Weights of a small transformer language model.
Size: width 64, MLP 256 GELU, vocabulary 3519.
Training: a variant of Muon for these matrices, 150M tokens, 4572 steps.
Each number is 128 + 32 x the weight over its row's rms, rounded and kept within 0 to 255. Layers, rows and columns count from 0. Numbers have three digits each. The size before them is the row's rms in percent of the matrix's.

# layer 9 MLP up, 256x64, rms 0.288, rows 239-255, columns 0-63
084:087137216103115105109096134168124146166157137144128143114192126145139088130073095130114104040109106119097098104144060154140098135109135077101165087162168170141136091160143147113137084101091160
115:115148116068205093160069102186180084113125131130109193150146135115137118078172067126146183085115155116090107159147144168126104117143123086116142134142126123139131143128041150130154122074134134
101:112156133100182151141145111092095118138051095157105148110136148216091104121112140160114164102173188113128083072135127101123109173154090142135127161165122091156058082143159148170160147104107123
102:121148078145106142124067183116160151125140145116119120075116097124077142066137158119154207172136081188140121136133137133097085132198145129123075139135146184155123073145113173153128119073138095
087:103121048093149136143115155164096090112162117122123143154173146047100144086149149176165147134132176133108125107074100095125109102073064177144064130088134102127112106145140123129142169160186129
108:034143168088160067165144102174141129108102151179185151177096107092075155079118113158129119126129104107151127167147107144123148191122059104127133116143113101165126112152113102150107105151177105
092:127172176054120113142185089128087172103155096119143158083128189141125144149100135105190156119128170115120123144068073106138106126104141099135143157087117174048127111080076116160156132131143133
093:094084128092095144169162112138144144103137166113140105160145101139115128081134065107127140150107167077164088083112170133120134148151110122157089123101101198118123131141159172083223134061181113
098:102139128095089112127152081146137128154059123113124141157167157100110129138192067149147059188120139136123119136075151082108130087121123126149136161118102150072177172119124156066120146116212155
106:123126154152104119196150159095181122128116188109138084095126139148153132136077095141096183154083139115076099170112118119104205126122122059107125137089129128110222115136094124107081092135150135
113:061141168074143081128089111171142099107109148128134099123111190067073180128151121143095115158131105119107104182131064190157130122134064106189137143115117172132108122128110105077138120152161105
105:098078113143104105173161102114114113132128123108178165216181113084085148107100150154093107167141078123102125219112157118138182123132130192095106127111148136082094113130105150124109161109089158
106:128130110059099143078101141142137110134050161104147126168136156113120194201105137128156132072120150126106129184125086187129103168166115104141114140094132157177094164152081142115121101141096062
090:086110101139134161082127076122120152139093158099118150157143132121121198018174157122133156092170124110127092106086109141158087153115071084148102141135135121142154122093126203122142192158116132
098:104066131102136121131142138167174093191081097128126095158151156122136119205131152115137139167177133096156163147115141107118090091150134106084084123141139093145089170110080081133133060113206154
095:096153153147169175142092076077105148136178115133150157141151084142077149112130151096140173144127133095167120098092074072104190150116148173070088107105201139131076140151118104125097108136152161
090:145091119117130190098132090227081064143126161182125108086116134160119095146157122081148182113156119125082137172163108116157108182129129177085105119132143150128067154097100120109130091117160129
# layer 9 MLP down (transposed), 256x64, rms 0.13, rows 239-255, columns 0-63
080:145164031135169065130114119129152103141120109127104103099097150164141103065111116133154102153196140125149213108108146089088175109109154150205128157120102114104114098144142132136102150109139178
127:097098088105133098121117094213169146147156142118140137147131146139123125132147070143136177126166102069100200164090164170142109118119154075123143134124147152058091183078132084105136139124074155
083:120122114087080096106092080168170112139163148061164123168135076128156129180073133101103100195115073136164203077125147124133149159141161083133116124140146118082183172115150118137120149123142111
101:111100183108164140133143077140126112160096185157150102134133167153130130174107034110088124090135132096135112096112171161160115171097070092129196124107117134108143163086163122079190161116113140
086:067133066143130104128129096065085099138186115108123101119101121113105118125115139104235160120157113099140193163153157122094116132146158143179170138099130131164113117185082131159154085092154139
097:083171100126119132165174089073109108135152136133111058115136130107119148060136169116132180136169098161106145140126100090167088032137164138188128153100147163119107133166107099176155127146125087
099:146126151134133131093086159120097095144079130140116136132077103150112112120103119193112077162113054101117106137221149078093155139175114137165150132123153118173140107142235138120133118118161107
094:100118129113061147091200152166095173135201108121093070132156107129145124078115146086174161108121176057145142130103193075130140110119150129210112129113114120108152132142132100154116123131113104
084:068083133158146126083126115227163164135169145131080152120111119134133132096100150134158175109154096077136071143109125111131164068122142123089088162145130074143077102188125142178150143107128157
115:125141198134159102123118068122186085105160146075165127170119155165071085117149178145114115115181163139101147095119165147105140058102153138129166126159058128112137120139052106134092123125123142
119:104126096140103111162176134094097123131136124138134133119252145125129104113061170110107187079157170136100108111180139101074105126129154144104147147104144149134113150152147175159091058103096134
090:162141114164130162109128124079113151095136150122130135186136072032116150157140077133142106133100100164096161127092163160132186140141145165198148067112088105106119192146103132101115074114127149
104:104174126133113183158085090056137106154080071129139136098145088112126111149099135146150142180088141115114196116151154151114138083074137128157064101159145155100092180173112135135175121188142123
081:139133134117061088154109103139157181130174066090189061103135151141127127074138113095142133098179092155175147167108112124125135063124177160143130186099126121161144166097181130133104092095147136
095:149141087083114131092111126088111121197107172131159095123147146136161178039099092083140104131152137135154135152096148148136134136112115128248132101169111099137168115118157154091147116093152089
101:125134142140111087099152180132058128171096155077098138103104062144174129125172132170115133123138109131131131150130117179169137119150132137194162074115131150109092131146037118193111134132056125
083:078156133112120133137165213115099130153100106160110135146122052109109082107129135119073140147163124146140157108154143193113117132116122172142073086131065114120205075121172160171091133097134136